{
  "n_layer": 15,
  "d_model": 224,
  "n_head": 4,
  "n_kv_head": 4,
  "head_dim": 64,
  "d_mlp": 896,
  "vocab_size": 556,
  "activation": "tanh_gelu",
  "norm": "layernorm",
  "norm_place": "pre",
  "norm_eps": 1e-05,
  "positions": "learned",
  "qk_norm": false,
  "attn_scale": 0.125,
  "bias": "all",
  "tie_embeddings": true,
  "parallel_block": false,
  "init": "normal",
  "init_std_qkv": 0.0409,
  "init_std_o": 0.0,
  "init_std_up": 0.0409,
  "init_std_down": 0.0,
  "optimizer": "muon",
  "lr": 0.0127,
  "lr_mult_down": 2.0,
  "beta1": 0.95,
  "lr_head": 0.0112,
  "warmup_steps": 200,
  "schedule": "wsd",
  "decay_fraction": 0.877,
  "decay_shape": "linear",
  "final_lr_fraction": 0.05,
  "batch_tokens": 65536,
  "seq_len": 384,
  "doc_mask": true,
  "train_tokens": 308600000,
  "steps": 4709,
  "dataset": "wikipedia_en"
}
Each number is 128 + 32 x the weight over its row's rms, rounded and kept within 0 to 255. Layers, rows and columns count from 0. Numbers have three digits each. The size before them is the row's rms in percent of the matrix's.

# q: layer 10 attention query, 256x224, rms 0.146, rows 140-151, columns 112-223
# k: layer 10 attention key, 256x224, rms 0.15, rows 140-151, columns 112-223
q140 116:106135160148160071168131153155083052200128135150128166149127109138115101121091128102089144169127094161160162180133103138116132143139177150092063134164105144154212146120143120096108077141179168105076093091137124115158095140136163114126159090078121113119149147040098085080072188133198135114072117119138199097140125120131147121100107124089
k140 125:105109101154106109136114095154086100185116129174170153079180094158075145109170169091149120118128141108133136056161126163129152179182130145110116063136116188161174160120096110097127119137142143117114123119078174139114113092142148103131079211061133111135149134071116181123147091106152164130128128139143168075182154140110092166136102111089
q141 120:140108145134149145131067166137148041130121124145109165104179151107175153190190156175105206090089180170143158140139122101127131102113102148105122088084139121150131083135126052128117139102113152085102118108179117107125112129133150085142188142083126189119184121145131150113089144207149141172069154144082131177098199092097160057168093142157
k141 127:133130130173155173156131144109108149098094103185128128093126129090175104148142102158118186155101192071129118129131131142159131166095090076113174093052187170142118105062079175123161081097092099134125122136122162115101181118185102114163174187071113153154139075113114114077155115180181132064170131118128105128169142171132148120146138122102
q142 116:134129094115129163170084116162184109117157104138074188118105094138141087148091134134122138066139218162129143162126179148159116156194095155110146155125141113195115158183102064172121101113131140115098130148104132130085114137153070204119136124132092157124087143126179119137151140102177096154070127129113105166118174095148136183137088096169
k142 122:123100130122131156123090117227128128115160135173113128134110089160115106149102155076174110094104177041152135194141154128119123168127154107143109156172113132185157081130107067159115136084079127151099138124070099090121106160171132137135172132110145097149101059141164144194134090137166158150113053101153098162091145141141104190101096088166
q143 110:103101140123127101068207140123084145129163094128125150062106130180139144166097091107160177122139133159127132127086196091143105109183140199100136058121138070117160212136178143145096133116197099067131106105128147095145107115084152118096132091039137115117144069154120094092120108129106101139088121151110142112127105100110174130140185125141
k143 120:149117084136145128091130143123114039110124156168181138149098142163166098104146135096164116126110151168139143130119150096229119184117079143096105120146178097108143135107129098119079194106155114114150114124182164071123102135096119176097144133083161085168197113116105092153150103119060110160111131139103203076173136165149107139111145130092
q144 117:129137045168082178126134196117133100101124114147122110178124070148163153138146108150117129107116130129133054110138057146182108122096210143102193147165096173145128138096092116159073151138169091107141149095112119135113080133065134108135199131113126146116127134071106109133133148091118111131199164129147077193127090122124191186191111106098
k144 121:102119146156116102130127177138137139174172129118154132130129068125118173171122121150144097095107144101159093137139099115163139130143175127113147151062096136094152104132084095132115147078163131161075073162134068126098106094082145100105073170102088136067221050097138131137216178158081153134153176097191148151109093086098176110176073109175
q145 114:084110084202148147120135162117098092171122144169066124101111124105112120088150176166075143133132140129109103130100148097138116154122143222143186106148091118167098121124143121136128079089116162133106113138086078181110088135122147159200114113113122100105125147190161158064150116092159164071177140167172073075134109111116143113089116160119
k145 121:134096045163140122115158154095158117127137112136134139130144100077146111065173191167130076121123139135101150120091069132155130126052195133110115084104116112117130136114123093129177108175148143127108125099139088129133159111148157159129089143124109120138107147147206187176121125171138139158123064172178134062148152133056129143112150109131
q146 109:205108130074190102159166144165070094116123110114147166143094157172196126146113166092119171170098130035104108117126133137170118118133145117129179098117158134122159096126111139121141126148134140102121148163074180155106130141109090110148151112101131146150143147056115143146133157137127132151129162161152151095102148123064124143055125170118
k146 120:185099162106114135148077136163119097123116113168144166142129163099167148132121193089121133098081143140090142074078184107081115137128155113110177118085115146141110112158144119130146106144156164173133102145060101134123133127086090067114098169078128123179138088141123122088100192139149102177113192140085127131096106129185065154109153119122
q147 116:130112132133105170159132153114101142124081148177120192077129173145147126149090085177139171116126115103159135180121118127150174166112045137158140096148081158080120142087117179098136069154113115150095122082188147162096142066154126124086156156129088060137045108146151111121135149124132105117109173119143101129158162085161117169175071120088
k147 118:090136151130143135094196179155132110167110102081143122121137138144091163114098085105118148111161098128093137125086109179123150194184081135197129127104099157100129125067141124085077105134125149123111092124147185144113098117104158120139217155133099115115133139149157130185184138102133109190096120110133165173152120133129181185151117147152
q148 111:140169118173097135106096141137156075111139148124141193169118175155073103115093127112118140135105164146138118158107171164132142136129133066075083096101165110134100135099153143131129166091148141119112135131131179149081089108119111125138146115123175123084138092095122186109137106149087120102144163139191108080091163023130110108237169127172
k148 119:149121112140083198164130123157159136136152100078147145158110069135079089135127115114126118120092146150184143138105147171133121123144149144087097102115148119152045133138187191147186116104091088101152106151156146127108097096128086130067119146109077077093160103128133179146159106167111146132117146135160123077109146079139131035212184120127
q149 109:118194168118156131141100117086115131105089086118106108126096125208057166135145116166118100152127082147132131159119113152146090133131152136156164135174114080136109191108139143156145159081169075130212159134089165148119116110159100177171097119123085113126118113103156146088130116161123164119089084077130121187127098146163056177119127144180
k149 112:121185114119129089121130148110117071129142176133144078114159184134098145130090077133131169204105132122179073152108073123150098110115124155149161143170219096074153163135132102151144153101131194140112110171128188120135192122139119105119146083134096133093163159084133148108099174118097105120083103149144072111075150154152099162126055108135
q150 118:155145128089101072121160119138161103084120109105134129192118088096172156118134135077156170090103143140151159152129110131114142132129137131158104108095128175127130178040173161129160142150088123071048120140125128136130110079107112136105104157110096173123046143153108147056175175142107148086149115125125128142110104153170120128115108118189
k150 125:134106078094106110122096172129221181183108084161112125131124103110156115114158153125204160052121133155145125156173120116130098169155094149181060142077136066096093121127104177141146186177099199097109128109109090144129106115171168110088176130140168116143095063130131126124135132104121128134119072160087161102108162113101123099115134152104
q151 119:130141135079200124079123085094106126170095105138098143163110126067131157124145118040124091171185160123170091124094064135122101128104085112148117112142106142113089127100128120142150174165168143115078132131116144160197126135171106111066139127135181165136115142117111149116140171166093145138131239192114168101114143139081120096110117115134
k151 125:124207145110148142113151068167119188151136066082155107124084101112163159134124101070099127118119128100119116169122137116141120130061175110226157071113148154113125126147132111181175155174173107080123110105076163153135158120167106131169138081107169102097097067163092139137174172103153177195173176164085202186161123139079096114160157083078